config.toml
n_layer = 8
d_model = 640
n_head = 10
n_kv_head = 5
head_dim = 64
d_mlp = 1280
vocab_size = 16384
activation = "swiglu"
norm = "rmsnorm"
norm_place = "pre"
norm_eps = 1e-05
positions = "rope"
rope_base = 10000.0
rope_fraction = 1.0
qk_norm = true
attn_scale = 0.125
bias = "qkv"
tie_embeddings = false
parallel_block = false
init = "orth"
init_std_qkv = 0.0243
init_std_o = 0.0
init_std_up = 0.0243
init_std_down = 0.0
optimizer = "muon_variant"
lr = 0.00861
lr_mult_qkv = 0.5
lr_mult_o = 3.0
beta1 = 0.93
lr_head = 0.00357
warmup_steps = 77
schedule = "wsd"
decay_fraction = 0.451
decay_shape = "linear"
final_lr_fraction = 0.1
batch_tokens = [65536, 131072, 262144]
seq_len = 512
doc_mask = false
train_tokens = 1178000000
steps = 8148
dataset = "wikipedia_en"
Each number is 500 + 25 x the weight over its row's rms, rounded and kept within 0 to 999. Layers, rows and columns count from 0. Numbers have three digits each. The size before them is the row's rms in percent of the matrix's.

# up: layer 4 MLP up, 1280x640, rms 0.129, rows 420-486, columns 192-255
# down: layer 4 MLP down (transposed), 1280x640, rms 0.0616, rows 420-486, columns 192-255
# gate: layer 4 MLP gate, 1280x640, rms 0.119, rows 421-486, columns 192-255
up420 102:537464519469544508501514503490544503523533542484514506480467495494504547529536535505524508491510483505478529492496492474489548492506492536542537506522507442498468515500535534468493521534535483
down420 100:492496497512484545459524485525498493523504501466522528507524531452515526507500485539516495444500511469494486472481502489520518505538504480474506512498485514459485482502487523488510507497512501
gate421 103:482458496490546460464519533466468502510482565462553486514535451492502529507480496466469474474534495538533477517529529518479473496472530489466516491465486509511494510514475484517493494486510472
up421 099:480518488459531482511509511467496490518508496527543450529492471480532529469529498516506470492483473488511480502509536513493526464518480511487478477497479496522491470500489520492512476522522451
down421 100:475497563519503520509488500492473473501531562495480535489474458504540527493531479514471498480471521488510522499513534505538503526516489507479532499492490512550501535527460501489534533530557491
gate422 094:525536500505503474550528496488522512513532524492498509504485487513478571499483512561457510502516479492483516514486542505518494485502498498483496488505503429497512514499539479483505534493512493
up422 095:505537483482533488488511518525506513527510499555471523510526522469565526496487538461519501505458534537519482531454504483463483526486479496507494499510509543504477479521459488510542492500527482
down422 095:490516514495484501504515539444509480493516513528503475483470521488532496521457506503502471503501480505492521454507479554507492462511487518471527519470515537477506490517486552524494538459532504
gate423 107:498496514506483479479533485484513545474498488454477473518502522508554505476514495524463477456487480476483465514506516482500506542523503492544522537531470506542460540519508490492497475503484495
up423 106:500495539521451502518503452510491508525528526507512480456468497518542475465489510528532536511515511489499526523485512497504514456491516524493480496472470508510535506502492530489518510484488485
down423 102:524478524519507480506492495503452500504539488514523506530495522506521501481460448507475515536494496505511494472504528507479480498532529510535480516478480486488509511498503532514539486509505509
gate424 095:519443522468483539486509481500515502535519494475529495499507501482488513483524504510511495518515483517498531467540475507506529533507508499487494510494518515510476529485514510506515521461471529
up424 094:486494440487511553482550525471482519567474464449524524489509504448507532479479487519509498525501466489539484489483501474451506532531485499488497474481491483538539493508518485505476487504518516
down424 095:509498458443479514525488484494527542521445499509502514500486504512468467487505474458520523497478527510468500468503479504515500475480490477516521496522512502490506528490491490526501517477497508
gate425 104:520520477487502526508495540528483553513505493517518514462457497478503493495535506439490487470542505559515502484486468526496489433508532477500498488469498488533482516517484493499498477524504463
up425 101:495484485496528502540506481531477537502502527550515512515496539553511492493493494493499502539503472516480524499535507504505464457447497474523538502489480519482519511526505487499523486471506491
down425 103:541531508501474473499512483493529523476525492545506489492498486519507502490511508474490513516493507555540486457508524465435482516490546452498459502479508471472485550508509516490497426554536476
gate426 100:495497471514516509462540492530519491465531506483493522482494549522467464489485466511473520495493494483481534488546508486494520477489484518461482499486519476532517525504513516498501493495496502
up426 095:468504503507510504505469449523485498554518533501514545512519522500498495516540547524513518471531545513482488522513485469471508479468503588487478455513487476513515468527443504543488540481482539
down426 097:483510533510491547482480513427545489505476491522497542486493523483530503509476499492544470477506534502498515537502508518463509492533459479507474528543475459538479492529474521511463511510495501
gate427 095:513476549472519508450498491496478507484517506504504484490532505473491481502472519491496507495503463545545505484480508520478518474471547523490531527524496508474489511486518487513476474438518451
up427 096:495482559532510479520469514466491577496541484522503475516499535496504515562484552537533500535538495484498482529510506501505490482494548521520525503485493532460517509479526496504479482501540542
down427 101:492471468475480489509488495499546527462530480520475516545535468531507472525474490495472470505470509543549530511452494449495504481495495526524488489498498481443496465489456479481528447537494486
gate428 101:506491509489533516498519510475473487458437504470476507487531546527499519520515465510470480460491505489534506555500518511507497500546535418455488481495484503520493488500546479486516483505476503
up428 106:491494492558490529513493456475484477514507511552491484489511488496497473540463501452480534490529491510482519460507495474508494514473525505533513505473449469512511538485519551471532488528484502
down428 105:515488487500486523512522461522508508508481480489490471472456465493465515475511511521560509514480520496481445493493436508454502508510517544524481547486475506485502506542478512487524564486477496
gate429 103:481483525526479504559512496466515502539508466491544484515520512491542495514488523501476458449455507494498458504506492497517455522491507530506500518532479516524505563485546500479490519510453538
up429 102:477491530470481454484518517471546450507502551501522505492478489501478507545463487465508525486527499508448459540490528507492472496464496523532493522463488507536474503480497496481502517509526489
down429 103:536495506495502480483561506496426476460501506494521525514475503507512481497483495503522502487508488507510513473480523538510483499497522469523505538512509505514503535458480503506535460495514450
gate430 096:487506523480545523477495544498509515507508497525459543490502498508514477483510494509506461471461482508521492499470544467480477470523492445486509540526514477491525526517541499502506458471533508
up430 097:445499447501495444567489500486491464501479496531485487478521510545495515486470525493476495518510469542511547507517488525494551534516499525486480500519549525478513498453490523485551504490525478
down430 096:508495491500553505502497478524508520515454533501474492550484492494498473492523452488528492497496482470479496472487484502479499520513464495471482503508518522497470502503500477519540516539499488
gate431 101:503497561470467509539491484528507490497513542524480513540466468496530492530529532512542506502503491472495463466535458483500499474487451492500478489528488472487513546494533467505539513496505521
up431 107:471480501487494531482498480533456502530492501485511497454474482477500514496493512515489532492529541480452522477470508518467501518517452524526491483473488491529566493518506527526448506459479516
down431 105:480507523472511501468491496487504493491470483451497511477452503484509505474512490457477539542523520549507559497483540475454504477497472520500524491514537480517486529520441507503503483526503491
gate432 103:463522482496518513490502479487499474501528477497538491486507504491496503510570493470457487520500466507569521505514451557519464469478481480468530485461478525457514496511490478501518535470507518
up432 108:445492485462484495481498468525514477549470514511478495554517464488509533512496475543513501507556482485521531475608530550524511481485521500474522497536519517492470536514461519527515495477487464
down432 107:511484496481507498572531504560510542544460486496502483469488484503482508527486430461502477460517471509475541526514459510487509497480511501510492490483551515535517526456504518518519520503488511
gate433 101:491532489519522450496498470527506467514470482489466470505494461492468484492509517519499506526515455494480502480511478522523518506520510480469507508514441487464485475502508481509493489473511525
up433 097:522511484498493500520519507551509491489557491507498521470501507481514519513500496486451444510515536481482518516458493476482511501486484527503504486501450523488509474495481526483537471498516493
down433 100:460444490553524483498507517554503515501471524484517521517479508468504495535496454490495498484479479499503532494539482526500466507481498492507444479484478540525483518492510516521486500489490466
gate434 097:451472516507508513524549461473525499474510521464515470494466470500527493471524495492487469469474497472469450467493490555505485484517502516513486505542506487448535497532523550525526499521523472
up434 095:534506509516502497485519515489519509474471469503543504489453510493464436515508542509472496523471491511563502550437507497435495514467498527492472469514487491523459511473482489500511482501495456
down434 098:470497500515546470512454493491542493545522519510478477496521446519546537530504468479493527514522462515513495484503532509535483502515529479548534486485476487495503527456534475530524504502462510
gate435 099:499495491499415497512515470510465487519505549513509499473448506521511468514527495527485487484503499516481514552479494463481469518452509478510460473477494496469464495501466506517484497489506509
up435 097:474513524551497477520539532507558552459447528507538454538483494531506520493463452498495525476490493518471458490501476470488540483548513532500501535507460495520489486472507496472471485507514486
down435 097:538434495526461533512458492523471505499483493489517468517490498529482513488503471486483549461482507520505499531547443518514492532462484517521472485502471513469510489504505532504525504510474517
gate436 103:522483502523521502523524520520511505506501503498470539493502523533507531459491502504554484525495510466499505452456484473540500492519482493475507509505489513472491517492504479521485567472478486
up436 105:484504520515482530521508499514487515489505478521465467476463527514452501479500467529504525554493494474470484509494523516524483490487511506518502489488504478500522501495449498492503524516435515
down436 104:459499472509537481511492505509506485484517485539464480495476512494532542488498500517523448525475483506497479489486485516453482525517497475499516501520558529513490516494497524446513526498481523
gate437 080:475521467518507460540493502517532500523522526479481514480522523496476472481561485528529504502453553491480480481497510497553547497509490455546518451516521504493510519478504511488515525497522498
up437 084:516526454498477476514465502515492516460508531441499535491521473527534524516491533527497526513492489504485515526498522460555528517485515550475484501541485498458466507501522497493484500470462498
down437 096:473438491531529497475540524487473457480515500539472479471471475516505464495525506483481500484529498496537489547505388498483469491482506490478526473455496509519530524513453505513512495503510532
gate438 107:442520473494481521514483522533505506488492476523483495490503463533526522514490492504463479482512475551507590468517496493504491451483533464516526487521550496529506464488466491494553515511467508
up438 105:507471530506489554471511536542522464522548514516489507428518483473515493530502453516454497535510488535513554487481511527505474450490483508503519475518491477502500461495466524564501479509462453
down438 105:487494476537523521535525488510512477483502536517508531520466546487499494516501485518497499477449524488508530479477495441529495478508488528516531505541462477513448467513479477512510470513488543
gate439 087:443501486523492449505461485512502531476516494540496460513507515495477489492466515519528488480505496482520492541523513485518508479501486487492468500477550507512508489497493557504513479563533499
up439 084:496508464498506477522483491520496481507482474516511471489490518516489473506478515478494504495508483477477503547500489497503503503453483464494466498519500504510515452481458496481522480534516490
down439 088:536521452552499473536496519487460525510455493489509524520504483496491500457472474463491506482511490475509443499414421517481533498534443510511476476535522509522528556498488535529497504489544493
gate440 104:497493525510530493501475508495467507509507494519510505461494471526469452445479538503496512510552496505443451521521513512497544479516493496508480491489526492490468472528511469560502508499530513
up440 107:484503534527491544511460514512502492486522491574542511520529522517507488475506422520512503496507497491513466493525505515483481465539516502501446447468517509524527492494501486526473469476556477
down440 099:512502550490523566490528484524518498488529524512501527526494530494499487473450524494489535544472466526510522489506432486524523481525490498566491512488498476503483523491492461487454488466503484
gate441 101:551539495481499466512467491494479474472482510499517492505496461526481428463505495469457482500521502511473517502528514513503503509492479497500477520500546495512501422472452495486527514499464503
up441 102:528523496500480465516505545478485488489525487518506514494508533498514439467518523519471501518509518480494551467476505503467483502478453487479496523487528490538505489522520474508461488488480482
down441 100:542456527532520489496523498494512490507486477528500501517499522505530486492512486502472470470511504528521519519513495520437479485551506475478463517520469480504513511469511455472439480527499518
gate442 102:517513493472538466497486471491493501487503526464501487487501480526506502487479499544501518503543489522507494506490487520511485455488523458510461514511486501546496501518488474520528512494505473
up442 105:478505552482502513502527488511522493497472524482533530514503469513500519509485471513493486501550536519540500495490462491519448508459498525492543543470479515492477497475514519504511490461461496
down442 104:509480478508483539492491485487505524500498497464472487549450508510505478484444509536486456499497546507500468493468498482497531504509525526456515497539502504525465541496465510481477515548509529
gate443 099:505532495519489541516485459478509510532523486515508478501544506485490475475496487517520487504561524480544487461473483487496481487514499474469513527501462554479502514503500515475488484506526521
up443 101:470470521506503508516443514479466535485492533491507530491484496526503522491522526499537461501533485520524465471535494495522503497540518458509529526514487514435517510507464474481508501475487526
down443 098:522499452508504438523490536571485472486505457498487500477516474524475511471519555523440511484550526497479502508511511488528454454542489509492537507480507513528484504505535516488489506537461475
gate444 101:480443561490488473506526502512462482484490474544466455513490517507546525497487479474541505536543443504476450516452518555526499509523476488509516516482524531486497527482478496515534468487524544
up444 101:482473449494463517523504526470506495518539480498424544492496472501480510472482477534519495510482477480512509555495467533527476534548485515481461485494499444471496499530454511487530501499460519
down444 101:452464476489510473503497528514495532514492491507454563508521527491502504515467503501510457472508500498476515528490452516497517519514532460513495534533470502473468469505508497510465541523500550
gate445 103:508502467505493486472510503488477499479519529498547503513454514480501500463503527490471470500498478524512484490538473507488542478532526498549472487507498500489507516479524533505546446499462528
up445 111:492494521532496537488494488499500493478501491530500529480510492509451501522496459481520493467488493511494489514448498524497477506484525452488470454500456482509450510476487467459488498506444497
down445 104:496484510494500511516499535470545501543474451512488510531497507484486547536522467495525497456510474516510531496478480465510460512525476524469516490471500507500489496525483515527486529503469506
gate446 103:487478511491546450563486522463487478505501485473460541510487483499496513500536463508488520480519506503488470508518475496524488527504505479476518503512514507468487466450483468514456520536536504
up446 102:514480472520509522522486510524523499507521534492503522465506506482461519523512489480477546520455502491506509492523489531526516494482485474505500471493496446498533479454496466529486511493472477
down446 102:525528476479536470482485491522533465481539508493511494508508500525482519525441478509496449482545509500534540466503461490514516542487503480505530508540497451507527508499525517437505527489515466
gate447 104:557514439471498494466524544540521514518519527470529479514456499522498477530465487487485500533497517505484479489518516487489556479532534525459442527512486550515547514504488523500504480503525471
up447 101:480518490499519483521493466470501515500491523489481502493477498520504493487545484483464499469517494476526488522485460537488465491504496527498494545522545482471474474500522529507477500507471519
down447 103:496506490525530501493488506480512483514466517507458498519503499518466498507490483512543481503540494487513468496495490505487467513486497490487501489522504487524480495512543484490419468534497462
gate448 096:493513480492494545484493485512481502471497485495534500493504518455488497505502498489492499507492488480525438521496508514513462487470462476475493502467478484522514497520519496545503524466518488
up448 094:502521494492507474519528535504518527531492523527523542479441541495551518470504479529517489493498519480514480499504474484441576475542502511513529453536496514482514520471526455487507478529479518
down448 099:464487516525507510510494499512501516490438478510504509518448500542482467514491455512514460475506503518472498496492517476518488515525505495524420527502508519504530475528489532509501526497490503
gate449 106:533453527482541521515468517561482496457489473513511499487529540503481513508505509540496525473507559478478469501479505497488474482477519527521533497533492491490522472512527514506483500532530488
up449 104:519491504477521486491547458470502488540469464510517477502505516490533471505492540484498506526487483485527516485505470566517529529532515505501482541503484497480522464551537531504481490528473473
down449 104:482485502520469472509512477474490499525531498462512492496511479531517469445504467519538504512531492551514475497463483501510499517483486513521480483474484487475501474509526524476543499533498507
gate450 102:475474536465511531519501481523500523445489500509511449490539452531525504493524490480519492484543477493504452552516522438496486506463536504492496500470473507519488486475485492503491513493488462
up450 102:471526533486549510498515520477500500473523535491502513464521553474497480509495519480464477506453538485526532463511494507513523531488453512447492496516488505484492557492497480499476519499496507
down450 100:469485489490515531508506498492476436479495517478493507504503486516484503516510511502465465490545510481508465533469466495509522512470471497524500529516505520435488498474489459507518489510540470
gate451 101:495532528502481490533555511492524479473557515491535509479525484528505535506496470491517511462501493521534491502476524462502489497560469482540516484543570457486484548489501527509516531514489493
up451 100:549530481480495525526521491502490511501489549504505549470523485510495499530520523533486482482506495535467469518482506483537460467512475477493528433489457494467547505469448455550526507508474437
down451 100:513537547552500498504524483520548498410464486493498510500525509506495494462498518495446547492475446476499504497484561511478514522541475488523518498487513481492474491482464460485509451501511477
gate452 101:476546512501497539499543470497493500470492507492470526542501498465491502522491516521482488526542500483515493479457481509527498484528503487502468495467504499525463523470552501512488520526533508
up452 096:513447517481508484526475475529501531498506539516500511443509524485498439506525537466507513533438504457528494477518505489519492511488499491517500492528507546481506492507475516514529514531469493
down452 098:501504497538461508459541539485475532492511469471458506492448536500488494499527520515468499514487484490472530557491484486479447439467504486484517473541577477488474502508460503497530514501533538
gate453 097:474528518494511489454491467473470519524550467525516480477507494550476496481483496442451466467446497480499474452505504460475534487448510519498504561520502508431472507491509516523484480494529476
up453 095:459506521469494532483494508505486478519488495464487476469515512538520515521477532474491486495488536506493469496483505505522488462495495463550523490498476531507489546521504510496495491548462490
down453 096:514527477507556507498505494478496498502479516494495513480462540500535459462505526488519463517426474474513495468505470517520500482473517531506513467527443543482535486526533458536522474516479522
gate454 094:495485514539564535488504532474491540486459499483453461499490510498478515561490519533484522554532513462479478450502490479505491464510506492561536556499459523517510516495566511491461527529485519
up454 096:536504510503494461515509535483542513519475513504483516473504428535441501517463494560481529477513524497508541466520481482520487474529493522546531513492501519452517475479504491509483491532551470
down454 098:504504469457472523520504501480505532489446493495524490473494493517541502458565470466520479519503503509482485498499485513502487475477509451495472462506478465515500495481512482516488541497519513
gate455 099:476469502547413539478531486500506521497510505520524505483503541483484486526419486498466461479468505489501562532528546508522542462503522493428467522527471491511501463478508509428499499502490497
up455 099:484521511499443535473534515476491508542492491482481472524505504516504520494494531499498544491482492467526509532501522485489531521455526502518478547491549497475498481491466506470480493477512515
down455 098:479470492529476543514484485481464482481467461481539487501530471476523511495497525478530456493484527455548509479513566483491531501499477464488485526535475510488496497490510496469518509465469497
gate456 093:500514486512486512489486529487497486510486495546490527519488508465481500483506500455493515472509501477535532508477519544487489468500490530444525473511520490531486484540487489489491489485486531
up456 093:488513486492502478517531542509509492511528438467461525459502508506522437470562494459494479491512500507524510489525499492511483493536506482555478471522504527492490512527494480502483511523492521
down456 097:501518466469454494464471509494466501497479518500534503497469534433511505500464445511507469482490520518470499514474496553472517506509474486518524510542481506485471518526476483476527486476489453
gate457 094:468461510516523554546447521528492478515495482488502427512495481517500502502494456463459489465474475486539488537507535461489524484498542472512539500514470503481490487484487476485536546500509506
up457 093:514524451502486488516555514491541492457506515480472459498543530498507530466480541481517508515459503469481493510558471503504531516495465499456461490467494548522462469546506587551536541566519465
down457 092:519528497507488488490513472499492522547486471469473507482486503497507490485471519499524515508465494516511499466519453474511477486523519500512474537546535541500509489545486511496462474463476452
gate458 104:486474551505538502523551521440532484506480515504478466488516456489454505517455511495545508495445481517489503483472521521480483445528439492489513486469465510456442483498521470533509509518472505
up458 105:511497461500505501482513499509534502505503430520479521502477517499513534502501521516519485482472497482518509503465486491480481506518496519487510510497508501490482487483468482503482480506538531
down458 101:494489493528448500515486494520505524493467476497487495532448459509479494523500475503485515497493487480489520458497602498516498483486533527505497535493525515519470519486519498504521458545563476
gate459 107:491532522523539488485511489502495482510540488457559473479490471484524498479496449522502537500504490487490504508521483549460501490501486460530487495481457546473503511485496478471514492469487496
up459 105:483507471541497523489501494469509485502447500470518529536528537526496565495470488527504477539487504515473544439564463522494487487490485510465539492513472490481514486506511501499552546489501466
down459 107:508495502539505497475482481482537458485509503505526500523543481490493511546509449532520521511468462486533493514488462499483496530492470504480495505455481447481518487445539518456520501534467504
gate460 098:499487491529497486508490494490510489552506497526470482475500516479465489481490461477490556474502516485502496512476502481509496496516493437511511515548465529476469457513500480486497483490479490
up460 099:513485485504491521512444503492456497536514517496484539556459497485515481483498535535465522534468469522390486500522548494486563510517518487549494523494516474470489531495502473531482480467451464
down460 099:479501513464513507488509514521496502469518516509520538495548486459502506524471591559530519523514528499498549505492482541495496477458491501468515458511521478528494495525494472532486465539530520
gate461 097:490502489503502509525503439507486508451511499486510511482498510500523481481526518481509516506487507506491481472481567466487517501492501517521506497513446499549506499543516501473489514510482524
up461 095:481453531490541501490524555473488527485497474479493467478475450506482541500474461530471518490518485496485479536509503486495521514499521512520489476470528469531525463500482512471474547477487517
down461 099:528541481519558547515512500514518508475525552449467465499505534510491478470468480529498487502502533489495518512468483525569505477500472470493504446498476539483495496486546497566543458511507492
gate462 097:539482488509517511448501493496519513510569508508500514508544513499481497515520497469475525480496514478529518461519456544553500499463502472462503510521499497535502495451532489513499504513488456
up462 100:485517502504512511475555487509476507520516492480478451493515516498493491493452507528509523572504470538493525475506515479519504495471483503471458508498525489509486485508523499525489488505456532
down462 100:532543493514522475468541523496500516497452476465472487521469487474498530473497521522502531489472523529524471536500493462517487511516508477454517518500490486463474495468528491521497482474460538
gate463 098:503519520507497540464494467473456465505473478461528496490483533516506496524478462459475516494515517504546496485494471501506519460537430542534476515449484490525506478503509493532495505468541525
up463 100:467497509501493525495489488524515520539502471477472488510493448520508492477511517517471505474504502506495519527515548535488468510465544472484478474497516497521481507481490457490458488549492470
down463 101:515484509478529556463505482475526518463524546467487496519464523483512473470508469486503514546506538470476534516486488561541470529544454468475503499499545497488553489524498473525478518510527510
gate464 105:524513542497495514533526503467537446478480508515505494476501481501498548525497518482509489488494479486457501509459487490489474509477516506467504468521505499501509516516509506505472474483483525
up464 105:486457523500479506460488512508508501531523520496468506511501533440475510463497498456470427495478521489498526515530457475507512474501520483499516496473484538489504524502527511496482503514513519
down464 104:493491512457465520493472459507498502528526540478467482508503530502460481506500474512515514504507483548483468483521520522471434503465462501507487493524468484512525497544511524503521512560480465
gate465 097:500516526475525494460495493460531494529497515533474499501498460501492550496547503492493571477508500485502495534506489478500511536497493525536523502553483532496461517510532477490450502474490519
up465 097:539477515495502444540498521497468473520530492507492431503505471509516498527543514502477481522539543500474495499512480450516520503540494504553479506487515495487505488492476469511503485484508518
down465 096:484473497454523497507501539524519519535497479496494470472473541479498508471517484509558481494521483470535482563540490496504508517459486512519519528512489527521533468530497526470501538498532505
gate466 100:440465456516501516492517558502579482480455489510493485469481506482444491502472474476461494468540489477460471510537477531493434498515534432532488491496473500466559498461504459509514507458508469
up466 097:511497492522488513520558503493493466502432533505492508505539498496477475476503494481524466485471475522455494533502532509555517529468533525499475502532502531437525482512453510523514493459518467
down466 101:517461493560479478538496489520513470525421483471518555531516530527479496478465462484502507502480546439491466533539502511497525470469555474510529484535506507499534485458478532535491489491507453
gate467 099:522547514539498491521472498517495509489519514493490502482488476510488550499516533530514499487521475481499531522493501526534458503486508485503474503516538465501505491489454554495477517488451502
up467 100:498533479507551527523488520506493478512516494512511488479527491499555543579478508520509489517522470466518520499500444477462523494471532479520498495499504538475462504494508525519516498522503449
down467 100:452493502503530488512482514513511509495533534477514478493504521537477513521492469534536490490513505509465527494510495521535511534458517529541505494491507483493503503495495506441515449494525497
gate468 103:445498523472453495505507479531463429523514535486514519527495461472506454496489516506512528485508489550523563494523509503509523475475508500479492451495479511506504473540463493526495483477500523
up468 102:543506470534497500506519497485516550512438561488490463530496522526506507498508450516543469539508475457511471500466518498483486519510526494475529558484544464480475556456479486537516513519481509
down468 099:521515482496516476534474519512545508532503502476468487481515551520500535483454537486465470482546503554468503508499496514522491487557505527503525509533516507474487444538506464473530474460468509
gate469 102:522488492487509523508472510517542480522547484473530491541470474488484520463486502460472490480511503502465535490495533529488481486531483504539535487487501467504476496455483473478469499506502507
up469 104:551522500499492463522487556464482498532499502496510473532451499511505530500455504476462504481454543480470519527483500469476515492502517508493477492472503514496460524469455494512472526458483509
down469 097:529457537491517480530517485519516497489475481482511492547514497510453486488488464511502487497499484551456502551507467533486473532544452521494532499444499508468500523500472532500488515492486499
gate470 098:546516510486445511511540496483510481474506498497504487496483515495510529502498551486509512472501458466504510521512484555486518540533456516578493480483518496497482528519508500498500478487503466
up470 099:505503493533487492504437421507493532489511510508529527492460484500526418482485483503503501486525488488508468476479512489524472497482524471458465506453486484483464545511494530498530521501503545
down470 098:467470490564534547523500509494515476502536524529483506521481495468525536513500519497504498525464552515521470488523460463497454497503500494457490491508543479503480482503544476484487531538506507
gate471 103:488501493471509552486531495524475463453511495471518490499466520552499508468441495511490472444516486548490498518483506486476506516464483513473506538478520471515475471498478554480463494464539466
up471 105:512504521515493501493511474498488520474499530520489476472522515511517515508487494512487465492495526514517546515492502511530517523486502547482518511492495468535541506483536487500497498495497519
down471 097:503511565485492515512500501482482499467494531511504483499471523510564498485518483517497500480543497475491460472463508514491503512554548510491483471498505489481548479488507490492500519518466504
gate472 099:497504534505526510515519537479500558466458485500455476504523508528477503537492485523444532556497498525494520521515536513499485477490490489489497542534525481556527482523505505470524524507517495
up472 100:492492539490499499515508448512494490502498483429521506484505500519487528528515485517481462510501528508531514548488504540513504508434504522488519512509426472497512511561544483517482504488511498
down472 100:506507519514543491516514472510474482490472477502487485431481476464508530542476464502512499535530540496498528482488437535512501525462506537520488485511527473488485456480546487499488478523491473
gate473 101:478473462552507505495513526528508487437468516508499552466501514499468521483521520481540521535566467496519512495515537538540462500490548527520499527508532523500535540483527523486532554508527511
up473 100:508502488503497470503467485495506461530498477503522516497492530529497516506496449506457485509502472504522503499534513551491486493485528561487498471487520494483510497505499497490489501508541450
down473 101:458520505494482553459503501511567532444529474492515545521459508534475500476500469445505521510515487487516477497538447501469531525495485492517566470506501486440494528528507516476482475511567490
gate474 090:458471524483500523470533516467472494502484497469475494535496501497526472529519463532439481476463541499521469461522479508489490500544480488518437505491483493486513509455475536505517486514517485
up474 091:502490482478479473503524504548472524479495485502514475484510494551496499466525494481477411482501513489517457477555532497412509470489456496480520505483478476477499509494475487475527467500505498
down474 093:574501454515508432492516462533516450511457512461504514530507477529521471539454482486521539506535476531468534518462510537504536477526519509510468500468445476518470486486516528542510490489477506
gate475 104:472499436514497465476484478532483446490496511492485507505494474519478517507481482476473498452507455512453515478532497498514494550479489526498545467468480526517442503496562491523498495478456513
up475 102:495466513524510536532488508520455492466464514498492501490488479521483451481516531468523518512490530503551507537495469464443522487546511532535549498531486501503527503493524481527528509481500459
down475 105:488497537517476453556485449542475478519468499514522523480486498511513508520478491514493505506512500491490555509526531473469482489488550544500484494480479499492516487455465508475539507498542513
gate476 098:487496465474472516510478445501512494492493442464488513470478504509518526555474554494533478479487524514511515479533515488471472516485493492481465535515540521454500473488554493503514531513500486
up476 096:490505578468508502486481452506505526453501515523478522487513546533526498475515496501483506532479485488507542553483474490547511540489488471514467505501493478520519473490483509530481486483525508
down476 097:504509485499522513484528561506496481501511468541491492488496472524454501524493502542445468497504484498501543523488549493518496494554555494469488481489519545527537515565508473518445556491498496
gate477 101:493472533499523484503439475499524506525513489474456485498518513533478463487505520504501499468497489501503536516533563485530547513510471489498560508487518493504481545574524506485518500469520492
up477 096:454514511476457504485484537488495479484509518500529509508509510495526502543501505505525473459530471519464535515535504526488513480549498551507506502488492493559562462497522484460530435488468510
down477 096:461487462452485504511498529475457489499524493496513491533476509508533514530504442525492545474505509494468508496507612502499529505487519505477496549515518479470494506478532515485559527468482501
gate478 099:469492475493499473476540495515487503518533478496490502489459461475480488524479504497469472488507545508529463466524500550524545498490511530497520551512510524471452492524493532483471512480520483
up478 101:487516567514535520437496538494504517497474515460502529496515475538486527494516535523490487477455501524503508488514501494535531470514457490505480519506504502505515505524451502465509496479465520
down478 101:506478539509508503487484502483536483540491551474504528481503508493472489535501471551489454482490493470477476526496528497537505488511490501550510439487527472445472483490499503508509505467473530
gate479 101:453451488496569531467502490495490504516541514526506518510541542539478542511481478512509476550503495538530475530530460505477494512475485529488495512466458476515485507491498495484522499557500519
up479 102:468456450461516440466497497510504524494481468506546541461504501501546533511501487520515522500487490505534499547496495494505552529508468501500532500478497470499518524502464526476492517520470468
down479 102:506526502511472508461516519507532534532518497506510503536507527486507495563503469493455506513470488539515499512507490507494514494497500502534474457496500468507544485489503466482517518536497499
gate480 104:520517471476507487508465501534479515536497490524473450479498514515453457475478493486494501433481463513524501478531473501457475478477504512510493508499507490512503503470473521531511481495541486
up480 100:504473493501494520548471499485525490520518470502487491497450536475493512531528501493493501460493498542502474522494463467541530443494485487463487504484492526521481536461452498484516499499510561
down480 101:491514515455519483476515482457442544538526470474458485446473505544500498526488506460498495465499500526539500482469524459479498508517485527482477534465513507512544501498454476481501598488543524
gate481 107:473557455453522494503511412500449502515532472503492517498563506532500499481493532490508468517489507492554493480436465487471541518487543496507452506507496480506493541523511535507483477536485486
up481 104:494505518446492471521460464505476468524477495523505510489494474539479489511486526485482512512471498501480517500465480485511512496502504505500479499515557544513478533497467499534449496451492486
down481 107:454547451459451497531501491524491473480534528554473517456519476504526480490487479478509495523457509478481516544466476490517462509469521478482493516448498485464480535510538490498502494479466496
gate482 101:514538502478494485517515547486532499509525508505485526486511521518511507501519474510509493483512482533497531521470468537492462489553455499498523495520490557507505544521517516484462476506516445
up482 100:510521482499535505476531505483465477483536510405500429490505459477472447498490526491480477495497539489489522557472503465538513503501519490512470446478550509515476461487508471485524494474511511
down482 101:519488523500487522480522522534518503516509488526502489478469513475482503503476497508508518474493497551476520466517525472521490517505502504519495479447532476474469495514556458531467491500525507
gate483 098:549502446489543468480490484484514478517546537540472499485475476487467498472500510515516516504486485502499492490500560491522505509523466512526507487516508512500482516535480522492507494493502515
up483 095:468443469447517453450492522506497493449519480447520522520511496493460510545502468500497511510444474504488532510515477480512491533488476514543521465523495500486511480486473555521493477509497506
down483 097:505500533485560511539519550516495487522576506525498511485487493507465516499497525472439471483514500494465489504535568520518515513495535444501516489513489563496467489524490501465460459461487520
gate484 098:507486507443571519479498535502476474444437531544480500506533488492546536511471477478478524503464494440517503487469507437519524494476526503525483503542527499500468502476507485515543501515513473
up484 099:518498524502502487504445552467496495507493510517533503473499490480529514461515503491531546483536506506505503529486522508519422469527474485518491461530508474496440508482463501493483482548462493
down484 100:501494528531471498497489499466502532488492526514510512484454523527505517483431472500529521504532485490493531479466531523511486501493503514531485485498518504498450474485511516482491467568502535
gate485 095:459462510531483478505506501492488506495526462518471471480446499536486470493501500506492507521506493504498489494528480503514487549471498498505483472516511509480468523535452500525480466498503465
up485 093:482514473564469501506480480543489500537519531519497489539535506492482547475515455494520507498523512548532497525509488484524507495497522513505508521527496490501525518551483506431466469492503518
down485 096:526529529503480502533555498478514511506495494505482490486525509456483474505499476451488486575505508466488511479475419452509474521526526460513511527527517532447455539491491469510485480495499513
gate486 105:491510520488519520537556525487496493482509516511510568497511515478478545474491476510507511481505464542506503517458470543468490510523486540512502436503491493505489509498533514505518466512516497
up486 110:466542492520462498535470470471496505482490485496519503514490490442477507503506506517517549504505483500496477525513485518494543488490507491478504496515516500502500463469476504522536494519454516
down486 109:538482465463436490500514496481480503477505516506523521488469518527477518509475529507496531554473496509507482470506551484512535494513501510522476511519462477481473485497503528542497483483487492